Part of a small language model's weights: capped logits.
Each number is 500 + 50 x the weight over its row's rms, rounded and kept within 0 to 999. Layers, rows and columns count from 0. Numbers have three digits each. The size before them is the row's rms in percent of the matrix's.

# layer 4 MLP down (transposed), 3840x640, rms 0.00811, rows 3151-3205, columns 0-127
103:536488507533470531432471576523490482549487502486576467477448423428477503518538533500494555464517489480379544528577494458464472447478419521460510534468478508451417429423516542601489430544474485430455443469580515495546579489480534463400504421466589453497454485478552517556456468449419534481469472496394471452514493440494461534551472456532482472480418508426635493516501550536475443498520
100:472483441491455601536464510453479528505504419567504475525468381527500573606501493573605378498502510455529552526423610477501617450551480598476538515477477510492508473504447505467490459530495459442460510497551549470511464511499490503502604494468450461532489593526451513474572501493450591618542457517446511484490539524456490500475594479560554506476450503517471472455550428482547489546428
098:449478488499456495543403480455476505485447525468538535486481522461463454459575478565577446415497439517577511588384502434540420514586451489471461488562472502498550548487459468280489494521508532471443465502524413535439475477546419498458488507434503494511550535513564528453476416420493545629450637452466528572405520467464533502474552512495470519432449516485471515442446529463590500414469
103:430411517562525483533568572495492520513459442497457499509568435528475416496507508452425497496497554507503580546475456498416467439570531493466498459476482534494526402459412454576488400433563491452464529530456468467484551519437541567444542537493466473498556486471439456475572555461510475556562484487487510448469494480517510512514560451528521604526566534534529557506476452546530576519540
101:503498506502425476463527543470478474472451500519429576492452596494467581563472494538482583490541498511460522529403450535512435521466530534562454449490489446446501408487515518575478559536483497435587568499455541496587498395604498440493528586601447574500574471495532484569528556468512530548492529428439497444549577483517487360427417426545536468485505460496559430590562488504483451471537
095:545478512392400530565501517520481477453535495557516481460552566487527468501502496480506497590428448483464430554544405481503553424470442582592540530513472492392448535432539583589488558526487438500419537496449502495330407471457510501495449643486488503518469499520488403543522489425509489500432461560515474505516563536421545538489618515464558571479559519436474505521418445552389603570568
096:510475520543481492540482493445529529481494364554526508505535462481589497541483440470446426462436477520529489509530478491492443374508557435401581516537427453581487433567578474469517486461491496490549471527478440473458505549594535462508462460488539428503443377513464496482490426486522552507507512569450498472352444424542444565475493551456533472517525559565506528575454543503474553513464
096:503586536494513426524536460472504408521461524517538462446544504542506507553485595521486444461561415491501495452445459513474556421499510473497437484548480474492489462436426426466580529519537582529481420505519538490498488566472410489549470535476591546458551457447617502463448473508439503534425427523568530498434507425457541549463481511526479475549541511542485450489469530541497579459416
101:471567560528426537537585540634440498555485442447524427467546570466561468498514486559424605557454503359475471482533438494500495554523533506497523527503482533442449517483413532520655496591532522522470506474519509499482477564433419469566452496496524497475491547501448509515501435431505477482384470454510561508500463453446391433544458487512539532577463570492451453487491331437539499509502
093:531540464478520439404511466443522518482568539473563487511459538463485496591531537466484510503567571589410577459477461385538434430434512463546451569527564535545459374460526513353479491518564572529520447507552515626536500530549431638492524511534547536516484501544538517493497591462513543525531505536482440503348521453560517556580487538501443473460593511525560508498478454477499455497553
096:572531517511481499510480481496523514486455512508464533477532456511521506463533439484458486489400600453475463496422562460463525477451579478553538532417479444431583498553463473422415481614561541428488526482602539469468445541554464433458566555431508456480506513554586528375544556447534395556438437439491543479459527410544552529496518558489522444414531574507550495477449537484447563453502
104:519528457472444441584456502477423522532498431537507502488472562499459503422505513469455432390541506467515370469625460533496415465456413458505560518486481500461573418493505499474482615497532498489494490542500505465517507554529515415484438433504445552461429489447537503510612499573475440435433534568483607421423545430542476483507532495455470512466535510438411503412532549526527484521416
105:503445540584639567531532558536536525461552539526462482507560632523457456523497458465601522640475544476526495483466379505458489560527521489451497449565501527532515435461464594542518447512529480470520594490474524488515557516443532533603465453449417517493482493451468423427588446539529467486571420501491524487485447508483499518510516488482491455441506513533447535452557512522575539557433
100:544500507462506541544549438460452502536562490504561470612484518476579481501495466528500416539500539512477481531483514529594539558456515454514477442452551453523563485506464515478485524597506550457506502510548497426418519517510539531505414478488441574561510509623464560496436508546513519449504470486582562517567500495484473572529466524557419479388446488518533518543526491452556508520508
100:423517524430503460534466563515421482424565518417465432467494567489504596538515530540458484594538509463450532520474460543525430546570539610510379465422481534469493449512515604514557504531563475553547553512461439462528499525445532455505568490379542454542536517544567547461616531447505494534461485535501538446520547492347519540507530558604572528504629452507517438486462519522521484583445
099:450553524490573484500608539455458558481492472448470509484458428399531594532529448484501496462533540495521555473440534531484578604556557436405474400440478489470474516466519492450506498444408421407505511471483613427472536573490497490525488504465484532538451464475401506412522467519519498522567456543553509539495575546590463557554568472462439509491454462490539469611540458512503498431505
103:490411479470555470446543572454426511501586487530552517427489489551466505547574447548517585515527566469553458606511558555506584563555475522511463435394435522519575570491509486544500511573491424554539546496548525394506533594489444573498555420520520491524569516553516569556477554515405432569557490534455484476470635529477587503476619509602469505562591513536473538519408553525508542508462
101:558542535423444494472536484469539510486481491497427488497392514513468478550520602502478512476474455453581528341430471507519575511474447530509469446438471493536487453483552517496458538515499562500535613511566499507562532500507474463515473505488439420524503494567515535458516457446469446480509540481380429549484478524546546510489494486493529480499566510606446403555432435478529568517479
092:534556559446553539496543467505524480536518526529567549459465439447533520528495494526406494455514333594491523538495468524545488502551390446439417513473548478584541518476504467478488402528506515498440496574513446591466477503504481516504487510534515519541559421405529477496485529551504629443448520460571544524411486479443489549507487470488523456373494485475562502469470474497487536529480
104:494424496397486569491543559489604531444421415431398575507591581484424482542506431396464589540510468481444530495462477589512451492485413423479469376503530547473488497484496469549528424541515531515413576503537454441385515508479498505499533589352497599496539488532449476523539529578432456534510477474516454542546561521485492503551540519564492526468496514491489533480516397530403486514562
094:489528433430443482571455467478441467487559511590522505489557395466473411497520485509413457614599562492573625485490431584449525583454583460509593570450509451599428523566568358467581592532496474521513532575473570509523405574517588427429450551558501420463535541537548462475511529494486469515473434437426459583486498498494471514510446436445451491553463482508507501495538418533518395481535
117:461482514452551451455469520535487490475408537516425533481474379474457461445555519541450471462473369459512419573498523586494452455489523563463426549534518485476550568508519425574510468498515383483536524516517460532541531599511502509498535608432442435578513559532449437493399481452524425522552563480509613466532481488530534520535454590531544561478571477448450489531514507458422596585421
103:470496554482623541506466472517519466489485469441466537477538476557411441469491510460443534573523499646409518496530556487428351495524511519540544422526486537505539472428430421607479418401562480539486468528523459506555499454511459560595438522484522480529500543451519495499473542473450535521459522513541435470511558574483490491558484524530499540484585529480435493489487539540557410505549
103:572494540590551517485547478568392499495447500494527451499482530536546600618530468575526435571471502567496481453484522490473500435617458467562480472476506481522549464496503575474478417457492474508496496464537541510529508457523487523438425573474454567469522591533467531504552401466592565549475436450564526557472530498540549441509564482412553525475500494522441554447452505500522578547473
101:427521516446412505503483483469453507488581410522471499501602504538495524607445563476465486560449488522457539626471484464576511397446456424517495473439464467531455470572539559471452520590559476521433591463588545549458466556424481601569507457562486528448521487513564543471474496579497596522438568548592464514446539397446503530536432486552494443513433489446489492462465406563488492461529
101:516540544608405497530551490524522480476574485422526486564513585486498532427518467517421487554435491577492459479458423506537563533572530450551366530559602547510534450465501487507600550499481569458467488611549447440503545576500529531522512473463445451509528496543433620408460560519486529530435470494520468603556441506446344481510512555520352452424490512558499509546546508528531424492469
097:424535550466517498540568568592427565450547544509532501558449422402473545453566522572547413460532555453521528497443526606569522460492444466536486533401523468537545489488586491476432377533519419483401523419492535473413555555399503545512497549516514575585562497520523567543456571524513516513554521476434501510529585487529549498452605508495509504605499493542521521552611515433468576632526
111:457506557489536454536501450548466502421555499422491499460519539523507450447487488512536536565562494471445528486434559487505504533455455500464469367504622528528519490592526609527504531459473563441564475515541511495525538453479470575545508512506463472470454560500484551482429400527512562550537403486519583503465391523510444513495492508501487507411498446578440514467482516494556526550533
096:535502440368504487576535459463559489596580477417521533518459504445590459481497475489606529540454499522480532485508493493515524509380515517498488442461502495554453547556390490577537539480556495586520534537549485514536478466475516550454512538484491552557444533624479401494485512475514436496572472490532472470452440505518397482446509528593512530451518473469494378484490460511617575497475
101:560504468553544445466520465484519410539393455532517525529547519493555495429598611434635430434434427479595555454407570506451425467578513481509471465449371515551481579529506466460549487493426418455529550510487538515523567456449501613513471496586463605446437506489478509504400442427581539495530422481474615453496520528575537382562502517563529509440591448500563491441521540494539441541564
102:439490444493470432532463564527458552451403639512498493553434485557488419393607521414555558476540524443516398560470623545424409421477455488457501503570540505467463515509443521533606490547359466560550498552523587478461522513525507479455555522580522481480555474541509631605525497405393474564572519508438473522503517410501507591444498523458565499504493555463451508526437497469441614573455
099:515494391507489579530451443499459449431459489540475526476440453525577454523638463549497484521472520538503480539568448485456500558468548552474468418531491425452601465517489498576515439505519530547533422414499542546492533513489496539589544532552501481420425424473508438537484494511434533493549535552447543504436581481517513450499470470594441541499421516470537420561411508536529401532556
091:468533434507484582574487472425504535411517516433615460412531515579425511414429556537468543452484532513539470467416540488553503409473429485558473498524464409560535514578482482492512525495539527570476527429455502536389374505533524461432532568460487576490507561611515381511535512336383519505507498474492453512562493512521439532490533496524509543489522526448424487451475480544451416470541
093:476515456494466438467431477412498508527512489495469482456503472453521545458498454511465427505488496484512501464460476486448475504562492506544512550488609494523496516548443464460442527388432535520520497447433396501528490436515442526506507491430497491483571534430497578540452514425482458453493549514578505553463377538411502534436394480492492511522519494512510546589482608499518566493438
104:524536586490506482491545479606551458521511498442497489461452533482524536542544547543345479430474516467455555467553590401519481490404579562516546430457575462516437479534556468544514523448506532509489533426502586490468446566524482582507538468461391469589489531509487559397446482518536449554537582514563574506416507480501497459452562501479390524586569409600496468446425475495543550492416
102:578556558508487517489562542524450523464480569465372600514533466502471562441549509410527550412500532489434487547557475516509440516488601488523524513484562513509482518510547460502517497534489474411543450525471405534537432506515465509482581534553460388579491520558504382514511482590439474370500579443504451536553481480455420586532537512481488517461491579429577437565561489535351604410502
100:504566503463482506489554468558574473534440442462545503527521469592497493576514471444606564425591548450490443415571441409522467516566482531500589481427514498569475528470484459488446400520462517406467557455490562511514541604448532575478540438536475460576415496510480497491500536452520597557527506531424468492547541501566523538593592503534469483497514489521474598467510553481495482452520
102:540474643575550508456482474564562464563458570407562518599541583469385443461574504521477416483523460505511497403417459508459456574545493483497495455514506526509469511461587489522517447451574463529490486486461450377453456591545498461554486504464387518484455489417503542439448465496607447545529359418509473464510503556605452470562469612585544556495517465583495523444443587526499528515530
093:556462451458463464480412457505537469500440522472554479515452524566411495476545512479541443410432530530502484518556507458601504476571517506482501553514516557557481553565501524453539539475576486445563444439538412540483450560480469499465510542450438482479481552509489498523474396490472516533516506480472452541535525412528554414586497564457516517540611575523512515534523559482442564488468
090:495525532560461490436480460518487538511528440480606521538512452444551557538476474512465429447552479483549506397456549474510398492520501572582574477435520454506512527529577465459471450504434562395459500605553537508579448431495510569480452475524535539679507561441471523458459506457453507607562535532493458521594507454555639558499517502463464475607460439549603560506575466541526428532555
098:437497565441518500559429457595533520485448584475491557433559429526504470514536564463472391512488576534494525536451515474475370469510577460562444489507550514466501497489547538489604514474554440475429540399549519437539483510503551486551427600437479574397465464518509562481501571524524490547427519584479466568462466475493565469488537459510475446508561409502454530492479550581454491521408
101:565546569509483516424500517523548446442559545522542433569456456476516476468486519449343435458463533574466542512453459501555558515428507465537508468607485435418549520548443469480508363523500543585592466518604438482416494512507471536483496504556523559490503553482455592473492528551542480455476507421559580508532508475542416516549410509506414579513523491502497542527483482545547529471546
103:503516463490405520499560520525504467397536579471506529460459472484613452521463550513487492489511454407450539496412424526526556449485537438523421484440419471396527537487483471456463453587514516468432495468477481475418510531565493386436483477455536387551481566453628510466566539570429479498494482483543495490547435513510430571605448454433500567477537584582508561622493432457476501472503
093:559524552474540553521495465486527509467407457536506533500566423512537547539429597408562530471511604460565513534579418413537526544419555472440441451448529510510491472412571540551516492565461433472566551532533504447471535560441589495411488525451572484556528483464464472520454600496447454588488462596555407467441495528506546545514419514523493480429485460610590586441543554498475509604499
102:475544545517507530475615541524458515626446513463524440518494550488454508476400438507545519513494542507473542519518457550510517545529543515492431559439517501526377538522601451552469510480500416446594443465522471569477373431594546530511514417562471457543475443534390520477553448494498429571442542534460501537490399547578550473506479519555442499459460564477519446589615618548426466491576
102:460461551554571602427529481543490568488473520625496466459495601557430560507481461453533528478475537502501462459532548473474524507561499370538559421516424526465620457532464549468553497525440467507523501569477493504484598397467590571532457523472486554524501435428479525596519517570481577510510535521454547530492481472476519378428504444436519460486552494510513421419457511491448502465468
104:499383555487514588579460553466470487460575437503518540469491570497483435506461494477518508490534428461415473468552514471475559459517475523448498525461510403546476478488422556438432446530564570553461567486517474403465436532508435503486500440464540455512521516477486392472493411522550491473476418489498566522504585505542450573466480482552497447430493499546430474463503528557563529540415
102:437446508552530471559470495522513441464474506479486449548507551521486469418511473519448519562470510547535475392525442519493411499549486536441545505492452492571459463558471518509450520577520475538491508438515495501528477488536493580557487600528481509377520580426602457556451537478405442522508416509514531464564598588448498497444530559506486435482474496460475495535474543483428510527535
091:545554487579462508502589545536542579479465455512494549518482497494542408477482484632516487556418544383547469454545482453513609507471532531485450594456563523439462523508529539574462525526577584513495562514454467473558458531473572549551509396508510587477417491621448514488532548466386481519527516509540415509484422447535519413506541448462508401544533508523466538560586399491527432524544
107:481429434420479486514456539504521455496506465467550579564493425557564478476531534581499546419524547614473433495478534494561464537515529489489545457498491491483510476533527524518492465545517568494506530580490484528437450521511545485619458537539515458432521483522577487496455517447450486531546492463478480526585570469506566588574502468552411547449518448524529493457512498467525484445520
100:509519547480489614505472490459528419564468472456556487514525546541557462543472560426667411441490532447543443487557465450550508552385384432487499524569497495552485482438524569497493520582438615488499560564558518459534474496527518508505464480476444570453531492473488499560489461488532508406424477471489512533460465434504500462569521448406507382493447411532457560496438526483512500505385
094:458468441585456506448517448599499562522540575468532489503476493526495480540505457470450587542493496542461534475460513467549574559482432375423576474437508505553469498614572540525502442491430442480443532437584506463523472505465503570498570577563566456535502497507524415570503462509489558595449514521434416597520503533552453427508572520498389424446410543458429449532505512455460544486496
103:544572481480507527564369602454482485585579425516565565531554549569502570453520470483489437480411426391429411557474474446543458526547448469556520545461497586461545561580475532500554546514522572458542536532420459527575491560499468427541486527511586577434566558491456500547561544466425471433550572510499433517447576494477551541450520469430553512495632479459439530491585548547490543419504
100:506510480487437474406458474451513440381545608506496548518564493448462459486426507515470440399602524479517510470394524517546510557445571519459606606491451477494552534511478429528380503501476452497476510552472575553457491521515543534388491508577539443506535509478570438491577470495394460509592573537394538480418544500547521501542524567437413547531460541408555453553415552497460509490527
098:481468518446459412561599508499431490473558558459442507508503566508482439408534602465515493537455507471529526475499479534501457485588469503526615465477396525530475514527547545394420499454536419568508584552523520443415483419454524548397503541556503477535500564488523564486604507451484487466540469521594568463519539494588520514493523678536375563484522481359485505536509537402469518485507
# layer 4 MLP up, 3840x640, rms 0.0165, rows 3152-3205, columns 0-127
105:506520493439496487527495549519473479525499396498476497625455544504473486442560457422520555432541499506466527512553564498446494404436495527473529413540500492424508467524573532474573547545583557404591439415538545489464529540532489545525540507528564470486546596488484485456511519454504502511542569534523409443496492509422464501444573477440476487536498400464471521495406500433410534513494
097:576532506443549504462488459516422518543406466482428478539401532540523487561410397478493532549495424519469558591515476450462548497430448409449476542488443508571530518452478498454525413497485562408483434477518475556525474416560532502436490610424444469434539509505450503483518494444474610538535440501525517591516533523507511517513511512458505486544517461471408441487503474537674588461446
108:462474562523479473438515491427428468555554482496488529586560393430530512474537481487476473546467407509544571483453404393617540504600491478510440552513461365460506539575501542581455452538481564557473532523512477449449458475511533510555539527520401506456424474516602488548441487500515557428519431448417535519506539564526487565469478531420533468408540490403454541493501520486483434482503
095:470574484558431489491506499500531431487487479604577447432438490483509543522475501469505483622464457567617383405516497555529498475529516499529511489588514582528552461468376444534541458487530477470507518552464544480512482470497470540613454492595480454527513501507527473470474508505535580474451335440504528479524547549555520535466562420516506447536472516446577463523513483545473597521593
094:475458520539443491494615496525460520524499490516416516488396507448454418486587548564494518463486459503387514504385491458496499514560487494462619476491374491433496461541611483592540527477510513521455474474513475428542505434519437487446578455441492533521422493470627444603486499451521556539521542467471541522496548473567555523596504486464555544513521509519488517451623536572493540535480
098:474483491536511431573485518432474556423526473458482525509549454444396495523470530443489490529486521471586458457525481480401534510574531553426425554534399503522516449498460495494470560462526443578560519441513520561531540585553401537552469487587462440504513444513548526559487595440499474506476502518434514539439517519488458531397471484545458456505496495466498429542433555635476519509494
090:443470522535529540464567505525544514498453465600483549564468514563554575526483500418489561489581392442508579509511458481445512578464525573408470420590550581541549519536538521561492457534518442552606505470514498438456462403615555495495546558567466515551475471433466507632528521472432507447428448525501551463573577535429454488386446534426527547526533458462419502514504556497523517532559
093:464513458516548438564481483532497497503505369487499450422508509546502490481591478541404526530520478496464528557474416480504506527424509489510458488541538453567487391405589568543538470467595583492532489498481448497537540506547465488508426437557421519559425522527479448573526448529496598508584404605448482501514459531477544505486567593526487536499486418571569431490447461496561537496519
095:500500491502561526518458469519488554514440463569515437478590491519528539514470490485408476485571439504512435425578436542525506476509537525553542521506482509486455628469487481434453447432568520454511484501532446609430462512423443424486456529467460519470425541448472492494481461476468461496473521562528442503426525529472571547523623574469452538542492480526511482444545478471499517486458
097:589527480550514504465482487478539449458444454485446533493447484443514485545463502516565402479436345508469512456531451536456473513497503543437491475531430391462435524407520423454481438451554458562439406505546490514556443443538517533403528549518482399487513551533498464460522533478537509455452458555506405571463470471594505549457445495534498443543586492446522488517530589494509541484464
113:418581521542534498521505479542517540534581618488534486472513562572429567385592548519409564477509496427530513394525462431488477487503492528589495473533404583448547476544525505465576547565428487475549575500402492506591551517489599486508497452474466494441451548476495527467536479451530484459539549512535444526521517409506458478537534466513516554457515419545485489374505505420528475491479
095:634537538493496424464549437523463496469561485508511524525539459498477493529501492485537566476621471511474456597485503442486449505442470462467512475513478574535552545506509444402470519495470489495546488576532491577469539534464492524532481565446504455480547500542581516486472514578538471472563527580489471487590498460514587596430462504557440463477550472503425512509491465432460589530512
091:481442384483554499469557486504519531523565539405547579530479521574498525497544451491502525482495389501457462500495523429537470553507446580596430479547501578556424467497578555440520458476552480520390502451429523508523442506519492664470419493513506493517489450530455405538456492532473514508518474500489486557419516431549488456470524492544553507472463438531651514475537464568543497520493
097:531459558578532487520458497552558491537541474512471501575515399501550555510522461453448619553549471584479451515637469458469443509459422487468575513547526428399514502552487565460559452513520532461471473485570422476571457499468521570415567518446604509522516492473509395434428444534562505525515461623543637495513580508468514501508443502560474407523525520483503587470443568426496506435457
102:545472531516518537488495498649435527513499476437529531506528445533584523487509525497573598485558450483416542526456425488522485511480518494472507531492590420450525602375564592440572448494538491448552456546442436509453505529538441436585488594530517553504521464463518495450506500492437502414524513507426478524528542429503502577559501552520574478457523443515485547514512431497456503487434
095:466481486500543545494500450498499567469481561589522465493524478503521566553506534493436585524465397461542436475503382561527425433467492439459554546533469605444540530506489534507556539456543549429531398470587482523419507548538480479510580591485481487498513582517623517472419422580492409490423501543548499490458571532472473441494550581510503493430515451520547541552576472460477571403476
100:494475490475462574561571575476469566565541484505545476445445588520481542504530476514546500518646409442524582502486437523532475561478504591393450506538533469496481518468604452538500493540480537470486516409516469568579405502496463509477458559525484464511614455519481484563573470544408461574500440565424443512521506574617473509461511485466555522553561515463426492481541528533507518472467
094:486512477509533389504440545424558486425426446505436484568423495519482472516576489528527441550449454493492508423527458555519498523505473599479480511463582558468458399461482461481498541450512392496519541469491535393506514502508457510586430436479436548402562538557478532497460485538504387543437469523516501507438499553505509468502438543549402499512527507482497586548480458546452500552434
100:606508560576421437515468524507528461569439427551551489508586463474521438493566529583547489453562449571497445468485550486562486483431465495575488534541441458480477563428484494434517480507527435543493414476460539492570537594535505462559530490472451582493528582533602409535479518471408501435506542479597465555560470534588553517522519536564588472397494585405471425543524522586451559482562
100:516453557520518513443491519613462487365548513606501512490480605471498519476516501586454456545445513486572541563432475500432409531513486462460571509528525556428557509601572580590524517492599453441602456551502404477507537476524516554497499540473427489457387535473475482561438529470519418469481442489538464487431522543516543392479507452563475518498530403479515429469518518497434437565536
106:401441482593482492483534479451546495500581453479486563510485466535568515493508499475449504540546460522355527552518433486549525535583506488540507515522552455514388592534412561500569492546447532588432543435536434505428447422448529574547484501601566540544516488428541503518436575571426517525526590470507499511449560546376521519560560479534497510426586472447440474477528464466482519371409
103:486517451456492446487486480503546530587631588519490540410441535537454512502587512472518459553445513503580562528448499551522490504527491573524573469499475437498492557568497450507518485495558512452398378473480512466485485463481547510414424503466440514397506453569446525462485495429381539479555556445510564493462383539408593489496568470414593438542497386507552502532445502623537472458480
096:413461525551481572535498427512468551395391521578524499532542521538575543480574530541425546458609406471486516436469568637468538530525455445539460387469495523518475510535426563475434517552542539524520437502439498524508490487486432469517469481517477519490457489512438603555475523564446548485539455577548534571481487422458560490487526491490475479489439419528503482514532618445487444480503
099:566519437556566494405561471493544486442613535547426539491518472551614565457448543479534432517534496491422512567544421446454550547525436501423474496480555415549585484558530455488440407488539439514534506458506441617539467476493521514505474477492523577453531542447536423393533524524484565514431549485513495483458451367514580612565415477464435423522532400530527477500461538461583458444501
098:456543526522544410538513535512556489499585546545582503331487562521541501488521496530545546592509532465402347537552428459491430513538522472560580455559509538463422500463496495477507480503539502486437535493529549488508502481455473468536467543499487477393493517581468529566519505473391535439661421468496527529537546515502455453500488585499465632551484531547439547482510427492503423562431
095:546584599478489476561520576585510537501532523588541613530573462511442472559530400517369550539510567485510478556496536528515552411535544434521374420529518488495487389439563463539487474502534370454466541477541476558472571430524446496430515563408468554484432405458499559441457581440484487537491470465527531517583488510550482539617492443439507476546453562506429497573458502462465440514405
094:475470523585498482602553411505554517526442461530551358453492594484576450449450581418576521525523466479473405487524510554512548501478488463634485531416520465415486407455413488489495466509564480551525535447436472532630517481549523494613519510485490446515473583515432513464509493563537501506504521473504467510511465482536480457453419540454497483439497408481482448544453464441510497501559
097:458454545588467425572600530410467568512489521460548469504479474519516440479505528495461523563564479530489536578443501534479517636507573485519450527439447478464434549525523423538520476498462538567519477482463535568579532506556481534491499514419412503489446444505441488517493539593511514537528520515498457436536434574614498487467563585536447603539475487473473419576453512488549541447588
103:452487464522536442466433520509443582590537523524500568445468466525465471543536500494526385410408460535469550399537476507416473553570392574523606460498449449475482418479595503562494513458474526588457534532477489487434557554507555509497406465511555472529529437523500530557451502449513610559469508371504446525478548408506520463517509411430442538471454505525502506438484386469491562496559
100:546531547490507482532533461493554531410548571475550559511478501455508538500458444534411527522497542582480507572469438443526525527510441432520482524597591548571538429462521529547452540504520527448534527400467505418559519441391527588473543468527529536510577462458422574524543430517574470518513482458458585580464453471524523521544528598444541484510405531526524394467484536536479516514477
102:484405528451426564517517544548453498431510465530511416548527521500526468468547454419521567495487476493506460609543457469513502474404465517497409568409552484522503499556475421520537496441548384465438526608545633518446508566541381487453532441453564437530580505438486473383495523562432482475519546548454591456508478502513477512503435513552447524466512542457546446523574382527556527560505
095:396381541568536531523512523495468596557533470593534501514363534524476541432578504474578487490436545525490437496457488443535473537459489412547518413531475503447600515638515568577433433513501452448491409549524442501437539548532427532636530459419502460522464537613493414438456418532500534455494483548482534499496500473553393497552499563454554573436463507441491535491504524429444577510553
094:485478505546506558521500561519451550520411454392456531466478466631504557510508476500423462462568598573555558521468506427529540446372496476479534404474472414462408461494508468440490485461524561511471509572617589515423494438524493554453538425514460476510432496571531525497503485463597500519547504499414484496493500443504425406605565530530511550450510597526432506512538510585512541481567
101:513490579538552501479485440472497464385434445577553416533511503536463474564391453542414496491485462551464520465513513586482473372367537487501576509439469558436563557507512436523544510500526452610566501502412514576525494554438521503538406555515537526515465554519537427488462505533553525515450471488444558552489379546456530581446490477511428458471469501516449444493512576498602521521491
100:444527555443552495666593562489395466581477576561499449562459436453421535426403489438492546525503532480350519458559491458452527507601442468555500530480533455520463448475455488440450549430475558513416520477481402586594420547441364480500532468509533409452447489448531477507467529385585454456437528474447472537386506493522507458547567519462583448455500450493489485497447550503519539467496
104:501591478487526524502429508522465533530465462505532517485554616518529545486469532465454414411492586460438491573480435430527514504507483484492444508490483416441429563492534570555489504523532499544472552473446415562465522539488430470454481489602544477532535430454477520540576482530434479548451534419406531505571536581455516554461541575547477519551484623437499438453491442544532555525571
095:503509489491508592453503536469517589458528472551536491516396504533494465580555517559497551543487369443650569562468406427386505609450487524418476428447481585581523440531556500490501442512526506603477478522465545572503501405532522532480435522441504589449537463495463451655509512552446569481464441456468531581520522500517500472425500392458522493488470501585451420487469500464525492539547
089:487436546513569526510507448545505451601533510555498479448582470470481477572381500498493454505499431531507576493486490434480607606434513476495499511413497444498419524547474477486476426450533559494508400451426482562518484476574557512502497558513484542442443556460414490492562551508552553427535558457538528418587403539555442491517586468527460543543536529413483501488526513574544547457479
100:564561457501448542511444513440551485484410488477569559513571537444471499476447463494491454519474506499515434434498489420543576484542536529528459529565434496544621591553396461571544521472469529517482504518426400509485535569455508526507510466481483537435556418388590473539588501429395445525508500419515456525542528491464590452471492511516495535447559420438390506478457420533546582442514
100:472538491501537510553574550545474480498545432534570580516522464574568414390512556486457469554490438456440512443416430556509485397436507459516464486562527493455589568471569513496517452549474524451469524510522459466451483476615493408536521484496556451531562471518505425482473428575368468475480537527477471462536613541453478567495465442489575527419531438498461493519452512527535598446557
101:418467438546585471418530503527513566585506515484491517472527520506555401477420541574455555589501481526520513540420520532459438500494438576516402477526507504477604529553578487562464466542479463569491464527567464523527451467622549453524537488467565446447523481517492456508565397509490485451480489590558572480459432460472453493449545611504489463465539576511466528471527569589554443538538
099:416486427575487531429479530532543547460535571475475377570528492533501482439515520526478409472476565508560522543515499529484606548517524541481484498517551523490478431470522500505526474453525514453441522459497433417480365480470502526453526512449521475574550495472417429538468503478521569497467513584574521507479472476463474536547416466458457577444483432592614494543482514339527424617506
095:588490453389468514488503535481582550476442411467489524510491504475498628453544527534425557461427477528478554502514487539587460502521565557407537480423468458536481414354450403472517469522432486561592450406534496511606387513487365492449374543436463454573447393554527388455587482457499450472622479546605477449498539585560466610526469489503532409452430467450448590507529440487546445518531
101:445526589424451422472496497467596543593511632473453490501549540545538535572509410585455499556432502409517456508518442448613552601580559491478568558457513552599580417448498564548549512513467539517492500470464484504544512489500460556520437471495460454472440420518576459583456570469474474522537458432567585508519460526469562376479486481389470461474508544514572453472501527547557524516553
100:627524562485418550600494539479523550535538510542513559471519466489487479520583547570466548567536532425494445629479434567437509504497470482490545478554590413460515586515518546435563446537494511526391467444455525617524469576571548507553476469399441522449532509487507453446468543532450547542423524512471561463487475521553521469564490527457556557469458556498547490436548419576590496547472
101:548541434516549544500441514514353498503564471475458444489460430468570511509511509463573535550530465484431456447572446373570520622504559517505509483459488538571555534468565401449536494572518493513498518512514514519432398578496403476417480605563620407491476515502481543478557508536574434569543458396397519473452555483405600520548435513444500465554528498496459529513469495503490475482463
105:559440507504453556534441529412562534463574540439544550528433587562590535569638401458588596511451515570535445520407438560460476494470437540501489469514580496440552431573545588499528498562382567455398510491472474460437509522498505516490444488522495528461492505511460490542423517395524513562522449519534508544465551442474453484501491539456498455519490386561495486525427492508463412492506
089:565579478477473614570430496481399508445533482580457455535542509471435462526566473531402556479453544489583490471577476454497456594444515507467422543491575598539431475535422452423491592521537544493505560510567489505529505411543500455530503562479499462558445424531499422481452534545420506454431470583446465514502533583495534508472537492450474432509497510481479540464516519555469483503429
104:460500555563463506486461501497529512450505442495535567494554440455464491499479497497537531462528607480513519421481533522561446549471459447448489440457553405480433474530495419515423570513478486574618458416411439573466514564542635562463499462464490514501519488481520520463381436495490524501529478451484493529406472517502464454458395424506530499496509546447474568466574487557564541405562
101:509480517505531442468480494481510462515476589493485538551479495525471553494559500541464497444509530434514525488506530614408453567482472556510524508502434542570439518477457551514501537531467437465490479468370547370533510530441417588612487501445486512510457541550497449498576468466517545534576497437543428519502496525524488553563559507460532489484555413533486487551619406532516566494465
101:518497553491534437537583491448509439547367421427485449528526519534523496489634541561417479464458553570482490535430620528479508440511457551485482481423464535469497535361525419533411507483517511523498483502494499585467370458554564540520552544425555431510501680537488482487466427517481465473459520476490502463457496533482508423388457508479583469480456511428563495423450437401485566550503
100:460477473591568544484564504514484411454525554495499443527570542495621398460460466536576552506470521416576537481468491465476481509561483524473456445506516520450427496426505539530479465504508495490528439591516463487488504474489480529572517477401467440517472467481516480480517505504550497495547468562420441543495486511525465470507489477471458573535426491548486499462461458471513535517594
096:496429552459511554492566514501496479553541581443480424444571532506597485578517511528450465502419580472397545479443525497433496484515577447506477579505564466459449555481467502546530477541461466444527498512464435508509560499523445512535538498457422523490436524459455536446599544465606500539516541475495444493589537570527499530416457543425478534510539463575494478559503421546448418508545
096:539567575555491551487449569544447527561560567443461491481503510488458584578512480538391455484400457461465476524444471572522471529594499493476483554517478510466499533513408489532514519501509618521522506498460480570485468565512579547564564457425461521468578553474452630560518568408417499408427582531502470581522482571575545370552541532498548585499467526512543411529586464486489536515438